Weights of a small transformer language model.
Size: 10 layers, width 128, 4 heads of 32, MLP 512 tanh GELU, 3.15M parameters.
Architecture: LayerNorm before each block, learned positions, biases on query, key and value, tied embeddings.
Training: a variant of Adam for these matrices, 181M tokens, 5536 steps.
Each number is 500 + 40 x the weight over its row's rms, rounded and kept within 0 to 999. Layers, rows and columns count from 0. Numbers have three digits each. The size before them is the row's rms in percent of the matrix's.

# layer 6 MLP up, 512x128, rms 0.0949, rows 281-387, columns 0-63
108:494443508492442515549472461513477538522458491540546500510544492457480516469548493522462501473508488488493544490548574476587615558538518497468526485515516497438532469464470503508497503507471421
078:542440514547511618535511498488495545479521532446497496464426497510588572460484473522543456489612497503517462491529486460461518402492543548506489549527453492451515507491505541440482544487511500
094:496484527501471494458508533539455554493521499522551527531519468485501472503453515426483459473488425425542507532476523459596518468420497467493489527516477510414520540556597400426499506494568488
114:462518444457455540532478438534498536576487490492501462528567514516479578481476504452593530429528510622498485495565451533491430508462539485507478495566476520519490515555520473473511452458513465
091:487443546480528588531497512454546486523445451434487524515481479472472578534499561532460538469471581465510459549529463549471524538535530476533480474570559486500470567543526575504552531539476468
098:446418489488462493533457499494510450501544517381472536550494445501548464494555549557555513499505525444497528497465448446534428551496559466493522521569447471512509482536443560449441501507524464
106:508537510454477540482496579421450487534465479504522585469414525522555481550488562522559437484527473559535467472523435541512479454499534543456512522451522450431492541521464496502484419513542489
098:462504561529433583424454457527459549499478513491514522559463557529466548488411477549507492480549447505531504486545518499591471417418514503525508492544466504521524497499452626566557406452479525
091:544458510483533556555521449423505525517510529504477506495409526506464537473549532516574504548543521532525430459534476483486557466519481447483472435541491515489445495482413514513497524450501477
103:454506465399486497481500464445477475531464474456480491523516450518566556496475547416468504447625513499410476492503459562558456510507481501508446499489531517543488508573524540438475541547491509
103:513482546435480466476439505438563472514515450485479507486509515609561520495488533527525520445504483604504423499477452569485470502485547560503480534513554508485505482526435524506397446532502533
109:452506510412524517449447498504455530508520488415571468491451460519454459529461552534522584473512516485478480548460517492597493421454514527478485476559470509492530529440532554450442539484442512
085:542509574503518499502481542538561529462467493483520485534538497489546487503532466505504401505499459539524466543498574468517524527522510526418512519593423600549450517464490523491487543465479543
078:535502490468460513478470437496433536534513486550529478539517506502547578506473480481479477449492536573490551522434496492561564583523504501466505550462435555477465483503491455508463454474542446
105:483447496497541500546421449539526519555597529504473476514576506517460586466484464442560554500507531542448456508478502583601525504481515471458522448498552521441473550585464513511483494486518498
114:469506493444524513542458524509472481539568490424591549494492456515492500507524518554538517498555617476525470546441487463513517526503454493479499423538516471497529536503561490485395423494534507
101:467561527460433489494443446495488525509414462489477480490509551483535475431518498517531478566571542486461563459510512485470484559520555479509485475483573469571540523589506499491540471495544497
107:517493514525478519474510457515510505594460538540485519504489512455544461421497561510521532463568502557542505485567526465506549499518458552413523513507494549482451546449506517503444517496486471
097:489501582487500569529469496506544529512494503525499526444526540468425611429578528468438533558495535559443495501552508546549507469532498496527453549457545498506553506533517553576494449464459504
095:547514521503450485538451443485504496513448439530472473476495548518523467420454519574568541507429468476478472497498559537490581472480524469490513458529439453475478496515528391510511540529467458
101:430578530450551566477446488493463553492502494510502504550538439591505511513524508552516532431552541523461478526482476475537420454453519513529566540523522538495592534470493554472508477506518531
087:546504511471473564488548552450548544504454491508467524497510515509477482537500489508455473449532496459542444498559555537587442510517483543548599545525494474506429525508519547492448502490472509
084:511462421552482467537472528502511581516466523496485515438495450513521483499513578525486534493581474503513459494499450467585514464528469480558500541572544503481506526480563534448518511518498500
089:455500480446467539587520577500502477526443578524500475498545506534544456479474422544503483474558495460461517490428491505502622561515491532454462455523510555496514565504573561506428494517531494
095:471621383502489472452471478467498507520511428541500492450476580524447571463525521524469464512500528491532470466477488593500552573526530553511618486542519554477517536546462523485433500512486523
110:479624490461514521525450513503524527526493560469500487561443518502493560515401490470548457541505453450545485543473485541497531495502484536506480496497467463550545542508354489456488501543470442
081:513467461538545641536495519517420501480500515516528544437481541516540511507416539527504521536525521515535524485561555517536493461445502546449470467482569477513507464461499503539388552447526522
088:473534459445486543515475483483435423497464510493431446505532520500539533502488513407440466465484592489424487529529483452430491498500531553447496525498538553608567519518536497522475454526517540
114:449561555510459511475489475480519517528498548480524502484507528546506499486521441564507518488491446593461494497513484529544461492474500468453579504513482523564628583547503584435502401522450543
112:491502553485492499529521520420444509569523476473439546472452497427487514498577486535469491472513491567486522479472434523499581549504513446429460458544606460452554539536441535480508516561549483
091:532506498560494546399470571483471505538489445536432531485500463441483534494456522493521457570512561538506476507508514485536478455453462541534505518494485534508452505514528521454459507582520509
095:435499483474517460540524445432543429574460520537504530493438527470476555409460558463523492520528530454506486523522489460468544515521473505465553473532560467504481526602527508465457455536463445
105:402539493525516558450468475409500570546483512513537480504460494404471473449560513517523448472493521515484504430444587521478454419428510460552524446510502541512485498549496508515546556499491499
093:475549481551550492524466515469498501482509508497557426509479500493412469448516564518602447467445554452501526509492526544494634404465491494585528529465491464536514580507507527487549499471464463
105:518476622519530484481451488468482440513610475423459567488501493486530532498515481539469515482518499555485442558485504543526497463506480499541596486519550472460560493519592533486514449478461513
100:463466526550506521499475442464513431495474474469532491474507482515498553440506545564483543496457583541486475368447513588520584497446476498542516574486505515521574464520490497539472446474499517
095:440492512500478535560512440512462547544559462387563528429473543498532505494462433556511488563535518486497489475474524495522556531471485508472522433557490468512539469541571579565477464578514489
091:524515482581499504485514514477538459509424531471447487496535483490584468476559500488428460566588496510553496448500532555488478547494447494463557451508489445409483492494501552485547530531552432
123:518517513442508464588441530521453510512500532487465535590523517483507544473503531542469514505493491548497492452485448477561476430397562512558512536552502489508562487514481548471447491550555405
104:491463470503448517537507491436487502526506501469554531577519511442430583446443503490504514476472513526416490445531454526494536446510539464508573559489464455501527516488525553486511502586516442
090:521519499534542548465474557468488518504484496553494524484409495548514447518613466564560427468503455485525383522541564482483540430512472506465502589554522535453519505501549531424478491481538460
083:469439469434470544406493562515555524480543434529419444510468463580524510470510489551472525518550550512527449452489497554514544506482502483459592563553556470472571549529488460485545557450532468
083:551458524523513545521497525439491507489516520548552518467521495511527549505502541470495483526486527511531504510464445511505543523472582532494562500499517524426548539566468517451479443574557481
100:493529590521462526421465423546513450590505574441481463500452485538538536523480520571438431492583528548530495489467481516479485466492459490513541485518539475588430477548482543501465481536442449
109:482473539454440532517481560497438431519506498443500540446451541463412528505490441497496487533526569499463558502497565470483545494470570533450502480554554490496514512511515538549459471504498456
099:503488575456459536456506511464417460508504479580521525548458553513440514493501438491519509453456506506430460509490573527545544518437561553491494474486418539390553468454517494518440501503528494
109:457511525445561496518486448455508523548402545503495514573486499488534571472451488428498519473538474572441499477539497512578493496534556581505486556498523426425537516445451491480497452538499491
088:479510561498563537521451521461482496484447513450437580450468465456566468472488523485532519485494483543503560459556554531523492421425406469506434495505550541493548514492524528510533482503474497
091:515510543516440514457468491558524491487516519536470477496496514515529492496429614636431454548494522507530465513496464501574480469497483491470509579520523502445463517467470576542527511459448528
072:520457513492521558499515501552475516451518471439537564539468439442604534470528574508466492508515506541458522498526514519500523494496555556468440523532581514514490492407475539510559517451479474
086:457546564484499488542446548481551445531474488517516544522463464526534491498489537530533470464500501507482502446496506482412606519426474395528517519484383495463483488566487474606434503536475497
078:522476518463422531453507564497458526479467575557520450517459496521565493456513493511458473440505495524468504480530482548495507548560533498448501490494498488544510559527530477553495593532505465
116:480514516461432469542460453521479521502495495484565516491518532435439535463528562493563464435465543456540531578447525479591543486441535430469548495502539520467595504524521532485505507477444501
088:571475465541503523492504543489536552507419550447450497586554492529492495413533524511501516497534521507537449506492504453525548491484452545416585557505476550521514537476547577458475522522477457
117:479522531440483523476507481487526519616476519536438522543515483507509584456474456472514508482521541566472462429521502588487520524500563486492442458498557504497505567518538456450498504514562448
100:494452553382460503453509562447532578546501525492517589515425509469533465493450511479521527461557534538499452512503552506518565531436561520460498515424543528487499455468482535461469507550425513
098:497568493485479498490442467521456423536480570480508481499486563459516562438548522497543461531537486578497461450520503515485529421454486475506600468535507457413498559524496538403525572534516511
099:429510451471503526534491543442480491483454435487509505505559454510557490442513420550551503495523436495536557562510455514535485538497491504506477549500502482456510534492514618470514485540511486
088:523519476548498489475502575498512523498472507478591535516471542493552523520503527525546440506461480428467499432602553463555525465496513456385474561480442539550522508495459440468509470525478480
083:531507511524447551488450553526492571467480606515487480573515448449578576520431531446454462437489549538566470447522491435544460467470497484426485545503486500499486536489469421499512516584524522
108:463433485378535497488470489501494527568430513477528590502533457474560522465456513451499491510477594458446483476500548472544521545522556562518468449507460503471554487482515529433421498498495448
089:409507543507473454481442449493485488536523552438488513533578487448516534523451479478551522437476503524497402493515463493528568476469551476507610474502556495491514499477534474499502522512557436
091:428558561455516547533500542519424488484510531514425513547557522525547551477534471480441459541550594579510499498498546471539500489521494557439533490508463525546461526493547519400522416450504468
100:443514534481460520485499554513529499518435522486501521585478484453526526480467457561499509391481539516492440490440460573465511447523443474516566519498531564568586530523514500415496525535483489
094:480532485501471504544427472474490469502432516487413494540461557578536527490551502529553499501485520580515503485608514593473507475510479561482556499517487439484538512461412483526436427452493542
108:517456562439438459528473458467557509545467454506506477518548531547421501425532526552509493491440589532565574492440518508483546501468494456456577444474533462536478549516496493522537420502489491
094:511479571455447470524498491452474506461463502569467514529543554467495543464521469595488460474497495530511455518552538509522624429497583471435499484492464505503532518497470497481428458527482512
100:476498468540485537417480504450516466553534444372535537501428622409528484528458561526494533488488491455447477485440537528532519498476526532470512417578486473471437486549519593525526469493456482
099:559481509464525532452377437480464467530439539566514483561490476589442456510503484468527481436505468485483542468508574537457487561425588461513449561486512502447536514565489480538574497496502477
097:445529524491512468556409449452475471510442555510504512547502498494553533493465552556564516453501526541395543513519459494451507505484482568477549511496577463445454475526469447554484435517454491
092:489525519536434542491450519479482538534461532522458540481427507463493491474504519577452443497518439479537484469615498501571492501463537522483512625548523517485423495507421551483557462498503437
092:523500490455540501437442407505442489506463481560556469470506507535500483449530470540524495449532538452556512487554523525468485532499502465515490528531473530546520545503569517501497484486535496
088:492526508479494539490504498476481510486486547498468535569497520452558515514426521502444502474466527530524491404576482530578447502442564525439462534444489499548475488481469496514503518499468533
100:461549550456447516503429505470459411495495565490575521514408493469560559506507531473405545542492461521480508462493494587531537440458473533501482532522463507538616531509504512412505501593472521
096:514456579418420458448489438472537473494400432473454567459462515446541496498478532500468479497579565466509491512450461534502444460492558516525487524523490465538541499530507489460501460466485507
104:440500474536486558478471475396426499541533554509466564487520557520535551491493486476579510467532448510488507547433424571542555446483519564561440548565462520493509506552503502517471520485516446
130:487500483540446523562536494470540546549426512415523430571477515518482506516477498526463493490470451427558423537511489470525554523546529517474476535499526477522481535481484517530509438459475488
085:473490563582506483464487444482440439462521552507510539495563594465513484451469514473515461432521509517579541527555529559540524489506534518488487478512481467521461492511492490465461485502478412
104:468529466474546515499423449460483549521476493513494481489487580515494528519497543555501499483454514525528368426552491525516469553494460496458529518624538497424470516476528506523482516503439381
109:504490558493439475555484501450541459553489569483507514496534522377532511401469474516483471484493513476531463522501552438535546439486521499456534486496540414436512502569454500508481456508490458
102:516493482513461549484443547494456501483492539514453540533518517489562439447505496512428447525506498508433450507501505542601514488433596501480472540542458567562566569494488546483513513491521491
112:532544555493429506529466524499445452525412564544452520491479499510438488492552523499568521486511512529492403456501530503442559469494522531490545503482495566529563576513506474458453550572496446
093:451488498531486586522465579484464466514521551441494487548506485467523531484492540564556534465543511527542497473479492563502544388465509455519550532523528513475471527433498453499506540496484517
105:435510562517489504456437557521547473504594461477495431508460493534480522487569472545485516507478532497456555514513480513500518499479540505482496491559494475470574480489495591523480512516535473
093:532485567462390442512462547501497504544480576498487504519459471486492541538423454520443478405571486470473497544530522559562486476504485439542487594557512527530507497518507498529426454525461463
103:518556492525460520525474517545450436535449537480429512538463459538481515466492466521523488496626488528460488521470482512417592482442523404466565545500466489517497513442565493556484564542423534
105:412519520523497556477443523473563469518476550480581534497465458513523528471443482539535484453486548521477474473491446539497434495522528571511529477530513585532541490537455474450507491480517477
108:420473454467497471555509508485524475569452445493530497519482565454474519408530448611430498527576479514389541532563449470529466473485547548480528532523521474464451569546567557547480534485490472
088:510436511464481510417462507489511556525476475454485472487479526607535480480495571532499417550531489521534519506532469460493456561459556545471567551540554480475512470504453557535525454517510488
086:488474506495475508540474516554440460519519439563418464521558493477464497385525481559544479432526566502520480495533507482494425458549541473488524435486585445523425517558536507526525539466528545
115:437503539520452554483465543504466516565514472552483513488465549452531477500471478567512480454485499520435494482493593534503492493499467516478505538540509530468506494536566487543481531533512467
106:510431433476525537479442545466548515567480598478540520453486522523500490449422496440487438466541571491505452516556590505468499504435515498563475474501544478551471574524466420529529482472530475
094:472544567482519531576472489483441448517520516533412463524501519486455480487505471461515581487506526508453512516442568489483466439560526451497508482519485563505529499455572484510595504545485541
116:497466512477525544459484487441453430512501510481540536482547594521542522500454459478545568453481525441548394479486519506544543489464534466495561554546534452487555589494502512473532473469540492
106:490518504527458444485493490500479488516498544509492562510488514508419471450471518528564483466480511548505453488535516463447529474537530454448613496526507569537465512459535545485506460582521444
120:438557472488530574546492482510509511528532525462532565521535471538503534464469481481504477447505571448499497472445456535589523461509513476568591502482462507506512493475514463478520505543529466
094:398486490448443483518480537446467492501504558464481452488507526453498489517445594508578474408508463563548549488431518491511506524495529424545533525546548516476546602479490479489521470516457509
097:493521492505450487467471459512485469515450434457516467498436504560492517537411566485592481511478502494512500451490515503452505479489542503464563540542490597549493556538533476520466473496532415
117:497499486531421512451422479509494419543472572405480521532466501466474490462491468499546485544511485527496476506531486553499527456428527455514495601556482539476526511470538557518427502585441473
098:509537481525489478526473569504488473502434491565546523508466553471494464472514583547543460482481541503498495434570504495488536508498481551483459535518548567551588507504483536421414488486502499
090:518531462523477576555446595542480486447517543399484540534483461466550480463481579475525480492503435439541469453529500474540516556469479447458509519496517584470507486478454522494502512532460476
095:510473460522473523491476429526542495567461509490522518523482489561443468514529523542536501491504466505413557504481469476499430523487553551562440450540479467521504479553463563521522501518531479
082:491516475413412475503541551488553407515509525464485500547440537494495562495512505475498512485476488495482547473527473439530444471504489525453522490524531498506567512542497414519474511528403428
116:512538544472508544505493492512467524546524517476458494528480456480425454516475421527601481428504490488499491533494569462427484480396548458538565497514469507601493535566497488539451518494499489
103:500477511440458503505458514467485457498494516481481472506499499456508484420485492445531461456517526444503448458510536539504550474506541493557554487464556583456518567453512465448528457544468517
098:510448469424517507479490523492483480522537492532480494478504468504508484503524489486452510448449532538416407494547508576545538499583569445504514510629593546502531526529535505529460518489537533
089:477522513539595514479473506475522490513507473488464467476537445467460574528569528441566423513460566529445532480489447518492519532464559461458588474497460494466530511551472588474489521493498542
# layer 6 MLP down (transposed), 512x128, rms 0.0875, rows 281-387, columns 0-63
101:488507511502494524470559517528500502615585521524489481458560538485536501465472512459570498539456464446559495488497452500495483560466530483488498521449504509504461558487498451499522470466435432
081:501524512551515408474521528491443514510474465565498473498515490447487549500498558513443514482427581464562501480486448481489519577516526468556481462418426459494503510504498495553495466527511589
093:505579458553519511529572499547463513458435577484419486494513568514525530439448461558474467524522577538406488483512493496475436511508539482523481482471522545534426497377451525558537479500449459
105:419550455514559485462472502496486562498478518495508472557534421458535508567524477432422549482456580436481533413466523530461492478468495531515481552536500485502470560542516472480425507528523556
096:496477536557538457575506509493462510551523468473436467507466480494431508524471497580453499511500470524484552484562498465461509530506473461515509459486531518460490512556538536482526463491519576
085:554503533504519508536442488563504556493489540507519511412507487449476457485500467509521519536493469547510455489466600508512500487497500497482433503472537509441513511507526476539485536447497470
102:505528469438475552544560411454493553588504509490504488531448461512512515522498431529500442524452484491459499549519503485516526500479452484524496488460561442559490470501528571550487520401541511
088:549527528541499449494531514456534454409511514484472420511487475511518446560523550485486519444448535502490479525462441546451505539489466495422530557427474552477539484496568471523478488549557524
091:551487554466523436542507474484502464579484488473420477505492503506450504465542496501595491518503535466521525430523481465553521486498498458532461459476468467485579534526563450501515450452536535
101:490422523482528534529602559403491480576501473480525519481552525516413543442474491521535516527558551565520483467489471498482428507556482501528467513510459571559464552486492429473557557523503477
108:415558493527511534514465436539464482550542578487487485465508408548472495415496456514490519517474456570513471505526511429480432494510449487547480509472522547499513509492539437497486467587499469
089:540481467571494445537400425469501534413429506527460442507495501488491468554549454494407475495431543544513475486535441486519537416540489470545477528477500460518516489534454508518558518511475502
083:520465471476483497551510508526477523397478543534509489538479552517511544461588479503483575587488534503513524502537433543441485469561583477509501495453504526530515461494483501453471486498490520
078:487558429540583564517514507583553498477525521499477532398483540433496485434508556476451541534522493468555430474526517475513463473463496452514474484490529504468560599449510572530539529511490529
120:472543556471527497525474459403467503533477431542545545473463513552538525489548452433562524475412482375511492513560556557522486491550463463530454447501510516442537470474511467487465492426420509
107:549478539512560437499422491593545493418500484521541491455555515577532508572476509524454525581468503432509490534456497470526528591505425476470441590466467492514493522534558543510497529511450498
099:517504512499546456520466541479519477480555498489465551574489442544489514514508554543469567507486524583527549583500492496539502490491525546423472530441449465467469489437488551441470484442520512
096:568462508512575492457518472560444561522466545504494459503521506565509451465449471527433501537558532463576477505518507478490515499578509535499509454523524506478463464522460451532534512555479448
092:439463535543553458526553478512528601496475520588494502544495523438553573513448465398469574482434576468492490510485497523568547496491459484510451531521546519442533531489544527497529507535496474
098:509410468493530518472516510428401550455566504492488558519481468484463528516479513474521469529485525595496469460518494465489514486583493552416493532439468468449554499465527469459561508468558469
089:496491524552511465509424472450507593458452455477405374522499532535463464597497487485546539485514429467517551463515454504500560425462498476530492475449486514463455521449492465443551524503473512
083:489527539533493469491549532493444496553570472461617460540535502499483510526558481483502527542460449462532558480493451445521505514534424443512479485490508512481577528485574425452590499513570540
092:536502588498492520501452443463481459535560502519467467501481512583453468478522506500534542526576507532494557441478533521470463488514578479483543526491511470429450452520466495522463490437513499
091:473448480420447469530404499513475494545503561540492511495459522546539459516525491449454480529516468476508484469506494543479414550504496517455556466497492518431438524435502516430503569488541552
101:527544485519436491486512525541504485510464495482450431545520452565500458497503477464534551473465529489489461589447505466511486452428527494509469568496458474471405520521513444474581574499529574
110:424522481526472436537532448465473464494565450530537411471522534529486466547520505490506486495499450522464582463537551553485500397528585463443489535486463518504544469425576601504498471524478574
091:553547453544468407447492484498436522548439444450482514525486473469505519567550473462541488561467521432518505558507532564519510559491523512459480498499511501523515410566510458440444460512544547
087:429443496453515461482475491517465549547543515548543564496515470436509531615456487484522462476497376541539549488573516553433525503514543452525473518529442525501494514489478524482513465556512499
118:556462492477420470545476523547566451498473550475491496539448508473582519575470532511482430525455489551390490556522523468531494500494443522493480480481465544465448520493498497565449521487499513
104:453469542571484496533539464432534473505492506469469536518499542557468481466537530510509495375483519532516538497504483518390474520513530527507428536494482473522525526552488525523538606467523527
088:530438476478537484415513468498457451549566437554546496487477499518484491473553513528466459549470445537495504517562529515459508466474560476399539540476423509541493405463526541452496516543530491
097:475463509525485502586493432425577490523521490487412446435523499529464505563441538475501529495511413510462505491474513462534493493518488514488440555495487527401515506467447559523517516526504502
103:483507524485512556481469472549500539436560510486575474473482420546490568549483550529473574493491554564578445458450508466523502490543480491436565530461490482539475582474541494446472532459552495
084:588537491572467523422482497585444474484463495517463505477502437566559505510567480525455478491496518436536402502385522583514472558521522470460441561466432479515493496505511476530461529515562491
096:413489510511431563525557506427505584475538421559581520517528474416516554569460519503531511526526483556586478456476509493542480479462517473476538479460461609498454493502487441459448537492446483
096:490460514458462585483502596479495487560510500499508531481552474455534485470514489492511423510579483461473534495462515481499528484467410502488481417443519579460468492472551448445576437562537577
091:527431482607461490449539512521468503460486495510492413535525504493474531522562552542495549531417486487489412471502508457486458512535522434583525514454476444509487445518596451536523524524501499
090:518478510471539526535602438487450500436446505513472563498491476568419492510461500552496525486465485510488423449500578488552470525603488534443456497445436475480562508444475493517477518467493495
131:452441460516535483431500554472453483488539521475548502504396510452522522516454547429373564468507492423500463494519518483530565493500479496462548589453480485473547428538526514525404548530464493
116:497439453508520481594470469477517524499535465473551419435564429526519480580485483456497530498506482491479467530395469484495568538557586536462476468539533509530490427454474444535470445517459504
087:475552542498563419468453503463511469518458466512486438553475525497535557513500536499569561508475517485473516550504489408548509601525514526457490535452496475583473464468445487513480491528502511
091:548510466509456469583528478420499511484469554510505547514542564505520487450505493489570478424512477445420539540489575586536525507489522537545515459441472551478477429501478503557503440537498428
085:445465515464469473462509479477489468438499509506470479471482552477429528494482526485575511601524531493455508520487589472535466500527566493410493590457455505486465471369571490529424506542518524
097:528486443585519449544496476561516536518489395525474492417497571546545440567472570507432467546520443495494487534566532522561511505496436497459520495518498498460481481448541493549524553447539504
113:519476494510504518498431495526540481479528437452471426488459538526528483515513448508538484522434524556517487496444547498501537461494470468517494591488481561594512457522472518383524575536374400
090:501472511494603530534496526519425471542517482510469558495444572523484525471373518488453488553502457486509498483472484535433505492505473510449494473472434564516508506498534475538539525533449516
119:487487496455444504585507470463568535520398490489453447564470516450447530436529450432516470535502539509476458484539495512536512532525431518493508492487468488527516508530409492469514469551513567
087:495511493521506491547479491498505546457492455440534502440511460466524557487585513547466453426457431485493488495523485553550559519484500509467489458525402434523494509535537479444575511474492516
085:495534505555475532530529497463556468408518509466576506546465468466477514463529433445590533471581450522552534534454507523475504564499485553472503491528429552497527410516476492455477515508470453
081:578560491458497487489451481580466491492494513511495482495450458497484459527490543517501511509437496490553495523505524505432435477499472522500537501540446450524487560631481434485403484533497519
088:453482474474465597486546470547535561483478478541550524485524463595522444405486521502435437499539454549512528520512535466452458483551438446487492523499471450526544508502421479504482460437497485
086:518551491531598459569611511506540475519464475517504520455549532486475467483543518446434452507520485495579445500498537411498519536574472519505454504527487493529513543471507537507551544508499539
109:455502507522481473466484487602484536520493495525574473494470496464457575528517571485470456518495544504571499581455458494558472489493534551426572591460531487469459481488498553561453481495526503
090:534507514493562538553459498481570473579428496505470480500441506468529509497487550535438471462434450479487536521507510508499484478535527522594438539523468473458456532504449455530523459588547493
122:478498539510494478462479476568451474433489487427482493515461572534545478509506477568453460474484491449481475413548493464472503463438490497526532545487394515477530498518492524532472489519484545
107:476464530445526507489553466465399563640545498530517512541499435499467462532493514533532511508459497529473468541484616542530517542489518503462558478435535472497477501516454544475552491503433497
098:539564504447521470470471491452501535518493461451536477480482554487501512480442479480547510501513518514470524513489545490423509514513460457531464520510557583505544548541543470481458452484465531
099:495526470531429462569503526498455517475498514502474470540475528551447421529456566501504507469562493418468495522487473470527549546510497510541466467505473516448439500539463498483498506553551545
082:499493498435504545511556509531442505417535499533402509493474450483446465587487458482512551566559446512534503547462504557491432451559492434503481437541490473496461538477548579549470493499535512
083:441497512472492444512488475473478448495585498507519472521555551560496527462507437506532545530546432496480508454487502618502513544514515496517510555531517551498496479488457565439475484436464510
110:502443489472520487526516485453525459454484522468507486490500492505479541506486422515525459553510461491577512498525434569470538588473537472418513424515472574519459489438494587544428480566500535
085:500473477534477475576504528501506526536533456546463517527512525535423520564444505465546483579490495450474460529408484433553503535560486534550461481502515468575453477524518515556531506578534513
090:550439547533500509475544469538582590468531479521559465559434464510469495521525523470496517461457556477528512494439489493483439502478533454508502541521440536467578483495489454436598491555485581
103:583534521547547557543534499466444450561544487483460506555506520467453557536479472541519455495463497497529497506555513537425514517446543605481518459442484444573467519473526504444495488466460467
094:573551534518547499493480520488466467466481530441600477515524484530483517418542394526488525449553431535485530558494457463494477542530514504542483455563412497520439544526483490507429523564515474
105:487595503440513524529517532474439502502432519504581482541502460467511554476500417494564519515480489483444473548514458522491543488505510528485490484542542486478552481562481461546535412512482483
091:518509527466458384502474535568504548487506466484458456470473576488546487416502491500511523588542496467561471538437512418516543472512451487463475459496523486556540487534463564521524539499521522
099:505493555453490473477505447516474458572453484517440460531535416501514550541476491508530428503505517565554443402530555493469474513539502546479484492457438518498523542474518542513453481523548487
107:522506495504488551495478502453454527496523520514509474588480567541447484542448496462565493498481484542464570517515499541494427496494495468474494495503488420511476554471415414496444502505528571
105:513500378426496490555495475510547546558532505508521519585514477494412499441530469520535486456454469499507443528565504508512514508476474522522478538562522492487537465538468492483581520575525523
096:513505530474502459508533485560498440509593484507440457500438521528508451443505528453547553537596414507576459522510527462521486491460469514456555504574485520412547463537562520492470524462480528
093:543499526539484596525649473489567486478526503457528528459498494442508555502529463526523544536511441505513473380481497454493445520529430520426526500515500500540494508443494560498461522479469489
084:523497540464513514447557478460473507513530496509562485482482537509474499526494512420631498505546482519424450543464560458477524470469473519481572540527519532495534516532563473459518522464516443
096:502451511549522411534520567480537543414489495517470512517527472459534511577450555509476490487561548485460490494492488398462549526549423573543494509515491469463528566462464420536532525492510474
093:464507480512524543495370499507504462489499510457500447535499516551471569517493474577528494484449480541491493484491461519489519539546535474502544516486522586516393419459474457565533449483485528
097:477469478496427531455514486512551556395476469439550510450509508540413449464501548558495553503437559521573446485514489432500507518440478513507495462533511541532500475521568509481554557462485487
110:421482483515497495522523491520491542583479549467520415572514527471480481506463489494513528497481456479528516523509486485481534510549556480509406479492471526517529584498452536496522475402496513
080:524454460520542455500534513515532494414526540549466513487506537534518520399464486532448474498434526454549485459491476483512456547524456469530501521462499547495475510518524471550538492424497511
095:546466562453489505548504502498432517519490474474489538511476432508549463480477441420472585505516579496491544567446481476488486475528501572460476503509506509486490454463494498503507494455514492
108:527557529479565538479509513506475495472546498501465491529417492465537455569445485422611469548548524445465527460442501517506495565470506447509525454549450430526551562433559490496494488468461549
102:570542493481535454409499457474498462472516458480414469507504520518436463537468467521507517525505524519456465571497516500502489461509505488456478530549567491476492510450514485563522480505469500
123:522537493520414523460417527504470563531488549572483533498550517487524474526525502522562492518537517470482533500484517443419511532449490530463527484502432511441497529470505536510433511548522497
098:470517495458471467542595614519451438471555582480507440543408530485447454458556449466530543542456460514453488583475563425468507491498517511434470504529548538484521509465565488466538433490488509
109:529510553494479464459593466506433528583536520463542412484451555497413438476466466507487531467462491583489483519553486488488515533463513467492502500476600504510554511501430507405466473462482496
095:505457482556488533500564480491434447636522499489451573481439494464478512491502540537521481495533444565500513417467468458510503495490488539496449437451461471500516432448496427473631502513470548
100:480502444511396505529496539553557451490445500538494474480494519455561555408533511563540509483480503497570549494474544541506443524446430480434456489534435504530478518536525429455441500536469436
108:524556535536491437429390455495410488585511522589579560469559491483484488592505538506544453470505516435523468548498555503498529493484481488497482553482494478573499504482446505502541513482520515
136:402479458479477533516482486499504492575509476541568504487539467531467471484475480523480517550541537484386540540513506403464420492514572546447495437549511505526519510432503570453459518495444575
089:433538538552449511559555546535537417545547389497519482471513485498479512564509487492467502466527499561523516463535428422499578481511510527501464510537440512579454565530489475488485558446515514
087:489507490542509541473522490469512400532462482482568463513496514437460492561526492548510441479506455529426578510502580539522542514532482487409527531513495519441603514499526483468447484463487480
133:440492551472498460509509425505472454532484478532482512473568534516482493511549464484539476592483498473421522525528536490448509466416521425492401566460518414423493461479507509483543479490534556
111:518509464543505477507569479543454552411498446536473466479432512496482510519538498512438518467496494472559530452490420447510467504517508527535597514561484557521569491540499467516482572521499559
090:567598498489468505405480474454463484554480563453506414514488498528546493490497527494509540468507515547549498646508462558478481485452492490525544477484477442494446547469471471495526459580519530
116:481525449482584538460502449516503534553481499457446493595504500524496473495501582496475405416527550444525516497474519483510488526491483469541505429582536461494598450511495434461431469482483514
097:503465501514508465579503512465486560517565525503538538501550464504543496476536478399565542521503439479414520504422515442503493459563430506495466529479468534482443481484556476498483496541523480
115:521483547516518454456539506483494570555499457539543467463467570502486481426435470426543548482516504497481491544514577472446559513537566569516465464402441464419448444451515461474502548491537524
090:521510446532438492487392512463534462580457520506520544521509517560544469510534481442482544508486542472525473499443451497476434486527510553569521481464461446472467433476491437505513503519586519
093:491474528494531473460477542470550495443567442451474474518598445490557442505521523481496449458529533564541532524479536464477496531548493520506457536510536435480476480390496498570462511463510551
119:496539494491547469478531597460495435546562494464575515523514584472500531493461433509597587531514486462414485423461521503487530471465453487465431520529562421518554487470509489527520505512512487
092:478489494511522506556497466484553467456513462487471420479494501494537490512597514514492458468424484545539480628456502438527524529538544528443490502507538526480436548501535429508559430559527558
083:493451469511496495404517489536528450440520501544567478466462519531507489565539465493485424464513492453458430620488522597493483536477468459555517569521525513490500488617538508458498517507495564
093:516451456510502476512572549495439523480498460481473476486598497464552511434487452457596508536501528493482535461552510488443488548425500490496538500448534494597492490464529497471444476486503571
084:516483513489523463523410508523436507573550464470465503507536503528527461454553523465473463492524516508493552554498526521422485472490429546523476475469528506523456442455557476543505545458539500
120:472499449548456488526510491474457519484505466534511496555435509488587524544475512435463533513434476525533496427506518510516539560449549485478532560494495534481427501497543501552455555588593494
102:527398515591445545478550455556485438515497500457560417478443519485458440488495445538545430558498463514480491511498499486477530450486469458498526485502498482485539467471495425541440445524473496
100:536557487510514502560553514517459505542512470573462522486497505477362464447464602487466469512514438481514543525517451538567522471552496493494464484466484453499474551525476491456436482518504599
088:488539461494518516558495499423532542526523508508476581522492425486552585554450461481441601490518485481495491549453434440441515538483457491494446508524550475580563475458477535491492445511465523